From a checkpoint of a small transformer trained on Wikipedia.
Size: 13 layers, 2 heads of 64, MLP 512 GELU, vocabulary 6739, 4.3M parameters.
Training: a variant of SOAP for these matrices, 115M tokens, 3501 steps.
Each number is 200 + 30 x the weight over its row's rms, rounded and kept within 0 to 999. Layers, rows and columns count from 0. The size before them is the row's rms in percent of the matrix's.

# up: layer 8 MLP up, 512x128, rms 0.141, rows 40-92, columns 64-127
# down: layer 8 MLP down (transposed), 512x128, rms 0.218, rows 40-91, columns 64-127
up40,111,202,195,252,180,172,171,214,213,203,173,232,171,232,251,181,209,208,212,169,176,182,196,150,219,198,175,209,195,214,194,180,206,188,212,180,198,187,255,207,199,225,209,116,200,180,232,202,204,216,164,168,207,211,225,167,225,223,171,180,224,214,201,150,178
down40,108,189,229,193,177,157,227,207,246,182,205,255,204,159,203,229,218,154,217,232,232,184,174,181,185,135,242,158,202,181,211,240,251,229,263,195,247,225,224,204,228,241,225,180,208,147,199,184,186,181,157,219,183,159,164,219,205,179,187,205,211,210,192,199,187
up41,082,140,236,188,227,226,205,224,197,192,173,184,198,235,186,153,172,156,229,171,224,196,214,198,169,210,109,224,173,169,164,237,250,201,217,221,243,188,235,218,188,163,217,240,187,153,159,196,173,172,201,201,257,182,180,170,178,221,232,169,239,172,194,170,235
down41,091,170,220,180,175,200,178,174,211,159,197,245,196,197,191,189,165,248,208,207,201,156,210,248,258,201,218,212,184,218,168,101,198,182,180,202,193,160,249,198,207,232,157,186,207,231,300,206,180,143,168,250,214,229,166,227,219,213,228,236,152,178,214,199,210
up42,091,173,292,191,270,157,173,200,241,179,221,198,142,229,181,243,220,181,225,189,226,162,178,213,146,196,214,180,214,225,220,205,179,183,246,241,167,222,183,134,175,228,149,200,164,188,207,152,208,204,183,181,216,196,210,209,205,216,171,177,170,192,168,210,201
down42,090,207,174,192,146,185,216,217,236,266,188,128,179,184,211,163,174,186,196,167,156,206,203,238,207,207,233,190,205,217,139,228,117,166,207,201,238,242,147,169,196,209,216,252,221,215,188,196,178,226,231,179,180,182,212,211,200,223,231,198,239,205,256,210,217
up43,096,188,199,199,243,208,143,197,219,161,187,189,178,220,265,165,173,182,189,182,196,152,179,209,204,228,264,198,186,179,206,232,239,191,224,265,172,204,242,208,234,225,189,161,180,179,191,157,196,196,216,258,210,212,233,226,168,247,235,247,180,198,184,182,161
down43,090,205,222,147,184,186,245,144,149,248,230,188,202,207,170,197,238,227,232,185,162,186,219,178,217,164,186,174,245,220,212,242,223,202,162,167,232,174,174,180,169,212,147,277,208,218,192,215,123,106,208,170,168,165,151,233,175,183,188,170,222,200,194,251,191
up44,097,217,197,232,181,188,224,205,202,200,210,173,150,196,165,199,227,222,267,248,172,162,197,191,207,179,197,204,172,166,233,175,225,173,237,201,224,185,154,247,159,235,170,231,233,219,230,220,223,218,187,209,222,199,167,178,210,204,275,171,237,179,189,234,209
down44,096,225,188,248,241,189,198,163,181,199,223,202,183,184,217,179,175,159,173,242,208,188,221,193,261,205,278,201,202,256,182,144,213,185,158,232,207,141,237,241,207,187,191,199,245,197,171,152,204,208,168,170,200,209,210,212,207,219,229,202,167,213,232,204,200
up45,103,186,266,203,248,188,224,179,148,151,227,230,180,198,192,235,151,220,238,207,242,217,208,215,191,180,195,179,153,276,257,191,165,165,192,211,204,212,185,209,185,268,165,179,231,164,202,168,237,160,228,179,167,211,199,159,182,197,229,165,196,239,194,177,223
down45,097,213,222,238,164,272,234,187,216,212,228,134,207,175,232,201,152,193,141,221,253,270,225,174,191,189,193,153,172,175,168,206,225,159,194,200,259,192,200,175,222,196,201,273,207,217,170,211,177,248,195,193,172,174,198,179,202,223,215,151,188,174,242,190,213
up46,098,147,173,185,219,201,167,174,255,197,192,191,227,232,159,217,161,219,178,233,210,181,224,196,222,167,207,168,246,219,210,229,161,231,214,207,192,265,168,157,244,216,146,159,176,144,144,245,216,224,157,172,178,152,198,187,159,166,271,179,230,205,207,197,222
down46,091,170,240,224,225,214,158,142,210,217,142,239,191,238,231,218,277,192,232,216,197,164,167,167,212,207,230,203,232,210,237,172,210,205,202,166,213,185,202,238,208,217,236,225,199,241,252,165,209,204,219,229,234,181,205,135,197,194,248,213,269,237,203,188,166
up47,099,188,223,193,224,221,179,170,221,189,183,208,163,188,225,204,189,167,230,168,214,191,231,222,194,198,217,200,205,178,163,195,228,170,172,185,227,172,163,188,153,160,144,241,182,210,163,203,196,157,205,245,218,161,186,206,210,172,201,170,155,225,170,206,170
down47,100,181,195,249,177,213,217,225,192,183,225,221,187,213,220,235,198,203,200,214,187,212,188,194,230,215,224,212,171,171,237,186,257,220,237,217,198,201,231,185,223,229,216,154,235,201,234,169,203,178,199,205,188,235,201,160,163,168,203,184,201,169,205,234,177
up48,105,200,215,227,221,217,217,251,239,178,165,182,196,210,215,206,226,272,201,218,202,196,168,185,175,180,197,164,190,213,210,239,204,278,192,132,233,183,188,190,188,187,152,194,170,170,225,175,172,182,184,204,188,235,205,159,220,204,198,173,198,223,215,210,179
down48,107,199,199,238,245,198,167,202,200,212,233,140,207,204,191,213,195,180,210,160,145,176,244,204,141,175,190,185,216,170,184,165,172,178,202,216,137,235,235,203,238,169,240,172,190,164,194,257,202,157,201,191,199,218,188,202,174,179,214,169,206,160,176,230,170
up49,092,246,206,221,181,219,204,188,190,162,240,188,157,184,171,249,212,246,152,213,162,160,166,243,222,184,180,214,166,250,226,205,204,176,188,208,171,239,223,184,183,100,176,200,218,181,183,214,204,188,212,200,245,181,166,181,199,200,152,220,140,199,243,199,224
down49,096,226,247,206,229,160,212,214,207,206,192,238,223,179,179,211,176,152,254,189,229,246,231,180,255,169,234,220,206,189,195,240,184,201,230,162,177,170,158,247,239,237,173,204,149,205,179,216,161,192,226,201,177,199,211,230,233,179,187,204,221,208,197,201,252
up50,087,248,169,227,190,191,220,170,183,202,189,191,178,215,235,148,182,199,142,199,205,178,214,196,213,219,194,196,171,251,138,196,230,179,198,189,227,196,207,182,253,200,146,181,247,200,168,160,198,210,222,233,225,117,242,214,229,157,148,205,230,189,159,197,201
down50,087,181,238,193,217,220,162,188,208,244,228,226,209,201,148,237,179,179,245,225,200,208,150,200,213,190,237,217,206,211,206,159,205,214,220,208,196,236,212,162,136,175,281,224,195,191,218,224,189,211,156,114,177,250,149,186,229,179,208,193,153,208,223,236,235
up51,092,198,210,167,209,201,236,186,241,145,164,205,164,203,202,161,250,214,178,142,257,208,219,216,187,209,228,155,210,212,189,219,214,188,175,194,197,205,169,221,133,155,162,176,186,288,181,164,190,214,185,270,188,204,149,198,175,210,217,182,178,198,182,219,229
down51,091,138,145,198,247,232,156,121,169,186,204,197,249,185,182,245,173,133,192,190,156,230,196,213,204,213,245,180,189,207,189,192,214,223,189,204,195,198,176,169,176,197,131,173,165,202,235,215,206,205,192,188,161,173,234,152,210,199,240,173,179,178,197,226,181
up52,091,201,189,202,147,152,163,187,180,182,215,177,183,221,167,223,161,224,168,194,283,197,182,222,211,208,194,172,137,277,192,194,160,154,248,222,234,179,203,227,193,213,203,146,228,185,228,211,238,205,174,207,197,136,165,158,189,206,213,228,232,165,200,190,237
down52,094,234,180,235,201,182,224,179,234,189,181,203,183,220,227,170,234,218,138,181,202,213,243,217,260,208,194,157,183,195,203,201,174,187,235,237,188,199,198,166,186,184,171,209,220,166,191,207,188,201,210,172,174,190,132,234,187,206,164,230,184,191,195,257,227
up53,091,238,144,145,228,178,228,122,147,224,236,188,201,194,186,195,217,152,212,215,212,212,197,224,180,204,228,136,223,264,151,171,235,174,158,220,201,222,251,205,200,202,191,172,232,191,167,253,190,205,158,162,225,171,186,205,181,184,178,168,183,198,253,243,187
down53,100,191,202,231,229,197,193,192,200,164,175,196,283,197,233,254,186,250,210,197,196,205,177,242,247,229,174,231,238,237,197,192,170,173,188,223,206,185,176,225,198,217,244,186,264,211,194,204,204,191,135,207,212,181,167,208,235,137,203,211,230,203,220,207,137
up54,108,218,211,185,228,213,203,191,195,157,239,251,207,166,221,179,221,166,253,170,163,236,176,217,204,215,162,172,188,217,195,213,215,225,231,231,164,163,192,215,198,191,221,187,180,195,182,249,172,254,236,247,152,182,244,224,223,205,259,200,180,151,160,195,154
down54,099,232,175,254,223,166,217,188,237,159,216,250,275,140,163,189,203,191,132,189,189,207,208,220,253,212,168,170,213,180,177,188,202,148,216,215,159,173,181,212,207,238,208,165,211,215,177,196,241,170,194,181,142,233,226,244,229,204,202,216,176,157,166,226,171
up55,105,187,232,189,187,162,192,189,204,165,223,186,152,212,106,238,198,224,145,211,153,220,159,216,218,184,199,201,122,225,204,211,215,150,195,134,177,190,202,144,196,195,216,233,181,173,204,211,249,232,204,252,233,239,229,239,239,204,189,177,195,173,195,172,202
down55,099,221,141,194,239,176,211,160,179,172,274,203,221,240,219,229,207,166,203,166,210,194,141,202,226,191,238,199,227,176,181,220,211,267,179,187,192,181,197,204,192,203,238,150,220,218,260,203,206,216,179,187,173,203,214,195,217,171,174,234,211,220,204,197,196
up56,100,209,216,153,137,240,232,175,204,248,191,212,150,196,226,158,245,131,204,160,216,238,183,229,256,218,201,221,211,196,194,220,170,195,186,190,156,227,208,233,241,213,182,197,198,170,223,202,183,230,215,193,244,142,201,215,263,185,218,220,197,180,198,229,211
down56,100,189,248,195,236,229,262,258,217,189,157,254,201,183,248,169,151,197,207,248,217,257,209,165,229,134,179,160,221,243,250,206,240,208,224,232,184,216,233,214,257,215,219,201,222,179,210,175,172,201,235,195,198,235,188,202,196,163,175,158,197,181,165,201,206
up57,104,222,192,232,210,196,264,149,210,184,228,159,196,179,180,234,230,159,234,204,172,223,210,207,191,241,234,189,166,143,219,235,157,190,184,200,199,197,187,227,229,168,198,172,189,195,153,167,236,226,213,162,248,268,212,147,166,214,181,216,183,219,195,207,221
down57,108,257,182,209,203,252,234,236,169,219,194,205,202,209,211,213,213,198,179,239,243,147,181,231,161,226,222,197,213,197,205,205,220,216,181,234,167,131,226,200,220,181,236,241,239,193,215,244,249,201,239,233,195,195,158,203,232,225,213,209,176,193,161,217,225
up58,105,220,186,176,221,239,287,218,168,193,189,183,153,168,155,172,185,232,212,170,240,181,281,209,211,209,190,221,188,215,215,198,162,209,209,195,142,219,261,212,201,170,210,183,167,259,233,201,164,201,221,187,216,176,173,184,196,185,206,157,244,236,215,180,211
down58,113,221,194,188,174,208,199,203,233,193,198,167,173,192,193,209,185,181,201,212,231,238,184,215,190,223,151,148,199,141,205,197,137,232,172,262,246,171,191,161,228,139,142,203,226,189,216,189,215,240,155,260,191,192,230,218,198,174,176,198,232,264,211,181,183
up59,095,232,241,219,200,271,168,199,226,221,206,161,148,205,223,184,175,199,226,172,120,183,178,124,212,198,188,204,192,171,200,229,204,179,191,224,253,217,148,161,217,204,203,236,229,257,231,209,177,196,239,227,222,219,205,174,191,196,142,210,194,142,214,207,207
down59,098,226,203,206,167,169,187,209,160,208,193,204,149,191,221,261,214,230,147,200,239,208,199,193,237,197,158,243,154,172,246,228,199,167,238,239,191,193,175,186,248,153,229,250,158,213,224,213,275,208,205,202,193,239,204,156,174,241,177,195,221,271,241,210,164
up60,089,163,189,219,209,254,146,201,256,190,142,197,161,171,224,244,235,190,243,244,161,179,162,243,221,189,219,194,151,245,219,190,183,206,219,208,190,221,207,152,203,189,146,214,245,179,121,157,197,176,190,242,212,165,209,210,191,200,185,178,193,150,233,204,164
down60,091,217,242,177,217,258,206,186,230,197,279,160,206,224,179,177,218,223,161,188,122,216,202,206,205,132,184,187,226,227,202,152,227,197,224,242,207,184,210,214,172,168,187,202,221,152,179,155,187,250,198,222,193,179,188,229,214,174,232,164,250,207,173,233,149
up61,109,152,173,221,167,201,212,218,226,179,139,203,135,177,221,208,183,227,232,221,217,190,181,218,212,236,214,182,195,217,203,201,204,227,163,239,212,196,220,143,207,174,173,213,228,236,211,152,174,178,203,218,185,210,203,206,123,232,167,183,198,177,215,175,203
down61,100,200,168,179,208,195,147,211,220,184,219,227,278,209,222,194,257,165,236,223,181,229,203,230,213,179,218,134,249,183,207,211,182,192,250,139,183,202,141,222,163,170,178,159,199,174,148,222,170,227,192,187,196,181,186,184,245,198,198,219,244,206,231,171,214
up62,105,233,263,219,265,254,237,228,220,230,243,173,214,223,152,165,221,192,176,213,241,244,195,263,222,196,220,178,246,148,170,175,192,170,238,218,158,192,238,206,207,201,196,183,165,225,179,215,191,199,182,207,155,230,174,183,210,186,178,174,225,157,198,201,239
down62,099,134,154,195,174,175,196,172,175,167,232,181,210,186,180,189,169,183,193,191,185,183,206,176,229,208,221,228,186,218,181,214,212,250,188,187,217,283,178,163,147,199,185,195,191,242,214,167,143,207,204,159,197,204,206,177,174,155,241,156,171,213,205,178,186
up63,102,183,230,256,138,165,180,174,196,204,207,172,181,205,218,210,220,224,251,158,189,133,201,180,218,198,191,205,219,186,212,231,244,262,201,201,166,265,169,248,197,216,142,242,230,183,172,158,181,181,212,178,160,246,198,190,203,161,206,216,193,179,217,212,223
down63,100,249,186,169,222,166,211,222,205,136,166,199,212,156,199,192,233,248,233,230,203,164,211,178,187,201,204,170,186,187,165,248,190,159,220,193,153,260,210,198,223,206,175,204,220,199,205,230,193,167,221,225,145,268,228,204,205,170,221,249,183,229,200,174,202
up64,106,182,187,171,201,263,226,191,174,200,201,271,203,160,140,147,239,189,188,183,214,214,176,160,172,158,192,218,163,232,198,187,207,192,225,165,196,153,207,202,159,193,157,223,185,198,229,229,185,223,250,213,207,158,211,204,211,228,164,235,201,150,207,234,194
down64,109,157,199,239,179,233,142,207,239,220,255,201,230,222,269,203,191,187,211,178,197,172,159,157,192,233,188,179,248,207,211,208,197,170,166,225,224,217,217,236,156,219,229,184,230,266,247,204,146,220,198,195,175,202,199,205,208,188,168,173,142,177,227,190,202
up65,095,210,199,209,108,238,184,179,174,231,211,254,220,192,255,136,179,198,208,173,225,197,197,176,209,188,251,246,259,204,202,195,154,195,200,239,136,225,232,206,176,173,223,234,139,210,231,194,180,220,158,198,173,196,256,255,216,111,191,208,212,255,209,177,178
down65,092,161,193,225,189,132,222,225,203,130,142,193,236,192,171,214,226,210,160,249,203,173,209,186,166,226,231,219,158,205,198,214,209,153,202,208,201,208,169,177,236,181,158,175,149,189,192,230,162,186,218,189,202,209,199,182,163,265,224,249,177,162,221,201,198
up66,099,212,201,246,201,193,218,203,253,193,213,236,230,187,231,221,180,184,180,219,163,141,202,229,185,219,172,170,199,189,236,207,180,280,185,228,229,165,236,213,241,178,155,236,192,177,284,147,230,228,162,230,129,198,178,154,195,184,222,192,225,176,177,220,234
down66,087,183,147,177,201,280,201,201,229,160,165,174,170,153,138,179,229,183,197,214,239,156,211,161,181,202,180,190,169,218,163,203,197,216,164,241,204,194,161,199,192,241,167,196,177,211,235,200,138,149,221,206,210,230,230,208,156,199,178,210,135,199,140,209,204
up67,105,174,170,202,261,168,238,184,158,185,255,220,243,145,227,233,195,209,138,149,231,286,154,190,194,225,203,179,193,208,205,218,229,160,193,196,196,264,204,205,226,186,218,170,231,156,220,200,165,225,237,182,207,227,282,178,240,232,194,175,225,159,193,208,212
down67,103,146,196,195,188,167,178,207,175,239,194,179,195,214,170,195,212,229,191,212,188,153,241,191,197,189,216,208,198,188,190,200,180,225,243,201,215,187,222,279,154,166,130,216,174,244,185,243,192,136,187,215,164,199,197,201,160,151,204,196,262,187,171,230,143
up68,085,256,192,190,176,232,222,178,194,197,204,210,214,229,205,210,260,163,191,236,224,251,179,157,175,243,209,161,160,174,207,213,214,207,174,204,163,202,196,200,176,192,242,144,217,178,200,206,126,186,235,182,249,234,190,213,215,191,163,197,126,145,185,210,195
down68,089,231,128,206,222,212,150,221,220,175,188,189,223,202,220,219,209,183,204,187,166,196,270,204,203,215,181,231,199,195,246,176,199,230,236,229,229,185,232,217,182,250,186,221,220,219,180,220,217,167,189,227,163,235,210,232,136,129,161,179,168,215,221,186,192
up69,109,205,196,165,205,129,189,160,149,207,237,196,187,226,139,217,225,216,247,188,224,205,213,201,239,185,223,217,175,208,206,224,187,196,221,194,203,254,225,203,174,227,151,210,188,196,187,210,245,167,198,249,227,172,206,177,180,173,196,225,198,241,203,215,183
down69,106,286,216,225,191,206,229,159,237,203,191,238,162,213,248,263,221,211,202,219,190,190,195,183,216,221,203,204,220,206,147,170,192,211,212,245,259,194,169,168,163,218,268,186,173,206,215,201,169,187,191,185,188,217,149,190,249,245,226,211,142,142,210,219,181
up70,103,209,176,226,223,217,236,172,198,229,193,215,199,235,198,207,255,200,238,176,264,207,184,221,170,199,235,220,247,205,192,209,153,211,249,141,209,238,223,205,200,138,168,187,255,197,197,204,192,208,209,208,184,178,187,240,186,186,195,207,176,239,218,159,194
down70,109,216,207,148,222,206,147,182,200,199,174,207,211,247,167,217,185,198,212,180,210,197,167,247,153,137,136,239,167,160,220,177,195,203,198,186,202,230,190,185,240,131,239,249,252,144,143,228,217,173,224,196,180,170,169,171,212,195,183,201,194,232,186,201,211
up71,098,202,238,184,120,207,185,197,157,187,152,189,222,196,199,234,195,174,174,202,193,212,236,208,203,198,191,172,116,251,165,207,190,156,217,214,141,203,242,157,203,210,183,178,195,179,215,229,216,180,155,213,172,183,166,179,152,213,209,201,179,202,215,181,190
down71,092,228,216,216,188,225,166,122,220,188,209,194,203,204,179,164,162,194,229,211,191,168,222,230,139,247,218,199,158,226,202,231,239,179,185,130,176,208,190,251,145,182,240,204,223,216,203,208,232,213,133,184,205,205,182,179,225,193,261,196,206,187,219,204,253
up72,089,227,216,185,208,226,213,192,213,145,248,192,227,215,186,250,176,184,216,201,228,187,254,162,200,179,170,190,209,211,183,217,188,201,228,220,198,208,226,245,191,210,189,196,214,115,150,192,203,181,155,241,168,187,147,188,204,207,241,181,155,221,144,204,232
down72,091,165,183,216,167,146,204,231,218,235,216,219,243,180,201,162,166,273,218,232,210,231,149,185,184,241,187,227,252,191,215,199,154,242,221,185,215,160,223,246,163,206,207,185,184,149,230,217,202,211,239,168,205,242,202,193,202,204,224,187,194,136,236,194,229
up73,106,263,209,174,201,173,215,173,181,164,200,165,246,156,214,241,190,194,168,163,105,218,217,220,183,220,215,172,239,211,126,167,207,171,209,204,223,173,194,189,208,227,185,223,217,137,192,183,183,182,185,176,213,206,212,193,170,235,211,211,205,193,161,222,191
down73,104,195,211,204,232,173,197,245,178,106,227,210,243,155,177,207,185,211,253,153,140,215,183,156,197,194,163,232,265,228,143,166,223,255,159,201,250,204,225,161,214,165,188,218,188,127,235,180,216,233,232,234,201,186,187,181,176,243,202,208,207,256,199,174,184
up74,093,199,203,215,220,219,207,192,238,217,254,200,238,180,150,220,181,227,231,187,256,190,142,201,213,189,192,161,180,189,207,190,233,204,150,219,182,153,205,199,204,161,228,256,202,247,217,170,185,214,183,169,205,232,202,178,155,270,214,225,188,179,195,229,224
down74,088,142,193,188,187,199,176,188,178,208,218,208,206,206,159,173,205,161,243,174,204,156,207,219,244,192,199,211,188,201,232,190,213,179,189,181,181,255,246,215,183,211,182,202,197,228,174,172,211,223,190,164,208,204,222,228,205,185,194,164,206,169,178,233,241
up75,102,197,217,149,182,191,203,211,199,169,228,200,147,151,240,174,188,203,199,180,156,200,123,194,204,186,174,186,257,220,161,215,184,166,269,256,242,244,208,122,196,244,218,201,162,214,196,147,196,230,230,167,132,223,245,224,229,201,202,198,254,184,155,220,223
down75,090,240,192,206,198,139,190,206,197,189,146,237,190,162,184,205,207,251,198,226,214,252,206,147,179,220,170,169,212,153,197,201,295,172,173,198,165,231,170,203,204,239,174,132,151,239,160,207,188,182,198,214,204,132,155,172,221,203,210,200,188,193,179,192,182
up76,096,160,154,237,218,215,145,252,172,209,261,212,201,242,153,222,193,264,200,241,181,221,200,188,185,192,197,219,185,222,162,157,173,212,201,245,226,221,201,174,200,191,182,177,168,182,183,216,217,186,247,136,238,187,136,183,207,215,186,193,198,228,197,193,285
down76,104,188,207,214,197,192,264,162,239,174,198,173,225,217,160,196,167,199,155,217,209,229,279,199,223,192,230,223,183,165,262,173,207,137,138,178,218,173,200,225,218,261,238,272,247,238,138,235,183,181,199,243,228,203,134,213,199,180,219,191,218,214,188,195,251
up77,108,209,225,202,216,160,172,170,256,202,215,180,180,162,195,225,236,171,188,187,190,181,210,194,157,197,203,211,199,271,147,283,169,167,166,230,191,213,203,216,208,229,162,297,150,194,181,195,220,248,193,207,210,183,166,211,227,208,209,228,184,163,223,204,205
down77,104,240,214,226,139,178,213,220,262,200,206,214,233,160,253,177,191,184,217,147,263,212,213,183,159,147,208,168,224,179,201,139,194,226,223,188,212,209,156,209,171,194,184,153,96,236,276,253,220,204,230,213,206,200,227,226,164,205,208,227,216,233,232,220,133
up78,097,172,171,220,233,189,191,173,190,181,274,183,185,243,228,225,165,206,255,206,198,202,183,209,193,152,193,229,186,228,225,176,195,242,164,182,144,215,187,182,161,232,225,137,160,193,203,201,197,209,197,210,195,146,152,196,176,217,228,216,190,202,256,206,217
down78,100,270,174,201,164,210,235,184,184,178,188,155,202,204,244,188,240,142,177,166,194,177,191,227,178,192,186,160,181,175,184,147,222,198,213,191,197,171,253,167,186,230,146,238,136,218,205,221,197,195,224,134,166,193,193,235,200,147,188,266,182,236,205,229,209
up79,107,186,204,209,198,239,244,240,169,166,207,201,228,211,151,188,193,204,153,187,169,190,195,274,185,210,174,198,148,155,174,195,190,213,220,198,160,201,200,187,222,258,172,220,187,127,232,211,211,186,177,212,218,177,208,132,214,206,174,216,99,200,222,227,189
down79,108,253,213,161,234,207,214,185,185,177,210,210,246,186,209,210,243,158,216,252,219,187,244,162,199,230,194,229,213,178,230,215,249,189,224,220,228,229,203,199,168,219,229,183,199,210,160,230,203,197,246,170,156,168,215,215,171,210,207,204,174,224,185,224,234
up80,088,210,188,185,209,272,169,195,151,174,174,199,179,179,198,198,224,194,211,162,235,151,209,186,217,206,255,138,213,93,171,216,234,264,183,216,209,203,235,225,187,202,207,285,258,214,216,167,149,186,211,155,200,227,194,235,129,196,178,179,210,194,187,170,239
down80,093,167,160,220,197,195,228,188,235,192,172,184,208,188,208,211,204,174,168,225,183,257,194,220,212,201,191,262,191,240,185,138,228,150,204,247,177,166,199,200,226,216,172,226,186,173,186,173,214,198,182,188,179,223,221,198,246,214,225,179,223,155,138,116,162
up81,100,196,155,222,208,196,223,217,172,217,250,231,200,170,236,196,199,173,208,184,288,192,180,212,170,192,186,175,162,234,188,233,187,166,177,213,166,174,175,177,185,177,234,209,206,162,192,179,218,146,211,187,145,202,194,224,218,217,198,242,204,195,233,176,210
down81,102,226,192,258,232,131,205,220,206,160,230,258,218,257,214,278,171,203,214,192,186,194,176,185,184,219,250,217,216,150,225,187,195,272,193,197,188,222,234,202,231,211,179,219,255,184,240,176,221,132,190,199,227,214,145,198,143,219,222,188,222,214,196,193,214
up82,100,204,188,188,171,179,155,224,190,189,161,187,182,208,243,176,207,209,182,173,195,154,252,208,218,220,151,236,209,218,157,234,213,153,211,209,172,217,139,169,203,202,163,238,258,230,204,192,196,213,201,200,191,138,232,142,257,207,215,204,252,212,206,190,194
down82,111,200,222,217,200,204,227,231,142,276,278,186,212,214,148,205,204,186,191,188,250,246,141,199,130,187,233,197,168,170,199,171,177,235,169,184,241,175,211,190,216,237,215,192,171,172,156,189,193,200,194,192,201,194,141,195,181,239,227,187,186,177,201,235,202
up83,095,207,200,164,205,212,225,215,231,229,195,201,206,190,196,209,211,223,195,228,233,218,185,185,215,208,179,170,186,150,235,192,240,195,168,202,101,208,166,199,210,200,156,193,188,163,229,191,299,156,154,243,170,166,211,176,266,256,200,221,180,211,230,186,271
down83,084,190,208,234,192,200,206,220,173,192,202,251,219,197,173,176,219,152,228,241,230,166,187,212,181,174,222,249,220,202,185,200,181,234,165,207,258,198,253,163,233,184,208,213,199,172,185,210,196,235,229,154,146,264,233,172,184,126,201,218,179,200,185,232,171
up84,093,177,240,230,209,178,188,205,181,187,217,139,216,232,208,160,211,204,174,214,227,200,151,232,247,169,196,157,176,164,186,261,226,170,148,211,167,258,212,220,181,195,180,161,130,176,271,228,142,195,243,244,228,165,198,239,178,202,165,184,151,177,255,208,160
down84,095,252,179,197,211,171,209,215,200,157,214,252,180,189,193,213,230,161,211,171,217,160,203,200,187,229,148,216,255,218,219,171,219,207,243,175,201,169,187,178,209,200,227,260,216,182,197,190,258,164,192,165,190,194,183,196,169,241,178,191,284,243,234,185,177
up85,098,210,170,144,181,225,175,230,208,170,176,204,215,185,229,201,244,233,233,169,163,221,179,176,220,277,139,233,266,221,186,159,233,220,180,195,189,207,229,180,173,194,202,210,211,207,219,198,170,167,218,219,251,163,252,149,224,230,164,238,204,183,183,178,215
down85,097,238,188,240,174,197,178,185,256,204,202,226,230,210,174,164,217,134,224,181,164,186,206,175,160,189,165,203,234,219,229,177,230,196,154,231,181,202,177,141,182,168,167,187,194,198,236,219,208,233,179,181,233,231,170,196,223,240,224,206,209,195,230,202,180
up86,104,214,212,184,166,199,197,250,211,145,227,238,258,233,200,159,222,212,226,193,186,213,210,226,151,234,183,154,237,201,157,175,214,178,190,198,209,283,171,218,205,176,202,169,187,159,197,258,211,171,211,179,228,236,217,137,218,190,191,239,255,164,164,200,228
down86,107,169,214,195,160,181,230,194,235,245,149,146,206,213,186,238,162,234,209,211,172,207,137,199,224,195,220,204,234,248,212,209,162,200,214,181,196,194,181,185,153,238,203,223,284,238,228,205,203,180,230,230,182,215,214,196,268,176,255,241,218,189,228,203,153
up87,104,222,257,180,242,213,246,203,190,166,225,254,252,242,229,196,206,177,193,277,259,200,162,178,211,224,182,190,169,159,185,194,174,223,222,201,196,230,163,189,219,197,217,278,250,191,182,232,200,144,209,190,186,157,187,178,176,258,220,181,191,197,177,191,218
down87,103,189,240,165,229,227,194,186,216,214,189,157,187,205,189,148,247,219,191,207,195,233,255,212,206,192,202,238,174,296,231,245,158,231,181,152,186,229,211,252,234,172,223,222,247,176,186,188,198,182,192,218,249,227,201,206,195,188,174,176,170,222,166,197,231
up88,094,197,241,214,243,276,231,232,177,223,180,200,177,212,188,212,162,201,265,168,188,214,178,199,217,164,179,177,202,219,181,201,187,245,174,185,184,206,265,245,212,194,240,205,252,175,199,213,163,181,203,183,157,172,231,214,206,153,194,199,208,204,174,213,220
down88,101,252,175,245,251,238,157,202,205,182,153,171,209,161,197,176,220,183,263,224,161,221,216,208,173,182,175,195,191,266,211,209,184,192,229,200,191,169,224,222,175,192,125,167,258,199,182,179,161,243,220,194,228,252,248,189,198,194,153,188,272,231,181,219,183
up89,102,232,200,237,134,228,160,201,166,178,173,180,224,245,143,198,241,208,214,205,185,149,174,154,219,173,209,225,220,190,253,191,188,207,234,224,246,204,276,203,210,171,202,259,197,212,213,159,164,254,190,161,216,175,164,182,256,198,169,196,211,217,165,234,244
down89,107,229,233,184,140,201,237,196,154,186,162,211,142,212,231,243,267,188,227,255,253,174,242,235,226,196,201,232,173,226,176,228,168,194,193,156,135,112,161,209,200,171,197,229,227,196,245,201,197,176,175,212,209,178,184,227,160,168,223,197,198,221,212,214,197
up90,094,199,196,201,192,170,224,175,117,259,213,179,211,207,207,156,200,214,218,203,155,160,170,173,229,198,197,184,185,236,189,201,219,203,209,237,162,224,160,189,152,254,259,204,229,214,185,227,180,226,188,216,199,198,247,177,201,189,215,178,262,201,118,208,230
down90,097,228,243,204,246,223,180,239,204,126,178,197,191,224,160,222,284,212,202,221,184,185,152,139,190,188,225,225,184,215,215,210,192,263,233,241,172,212,237,205,174,204,212,168,250,218,229,223,200,167,204,209,223,185,178,244,205,170,218,161,181,214,163,192,257
up91,095,153,156,202,198,212,149,198,184,254,194,194,185,156,163,169,160,199,178,177,207,204,173,188,199,219,211,259,173,238,227,190,238,249,223,181,169,161,206,217,220,169,201,158,248,203,207,175,195,135,213,216,177,198,236,206,213,178,191,178,177,179,166,249,191
down91,095,194,192,166,188,135,133,223,194,192,183,172,224,193,226,181,185,238,160,210,273,198,174,246,179,146,167,221,204,224,207,209,199,201,281,203,198,160,228,207,204,163,170,229,146,214,239,192,203,151,255,174,173,200,175,214,193,178,208,225,226,243,197,227,124
up92,109,178,198,229,174,180,196,211,143,229,158,196,211,261,142,175,209,194,185,221,242,231,198,167,213,194,200,217,192,184,195,151,257,171,177,207,177,200,177,253,227,200,200,182,176,174,242,272,222,194,189,167,192,247,151,217,182,229,255,198,181,156,184,249,227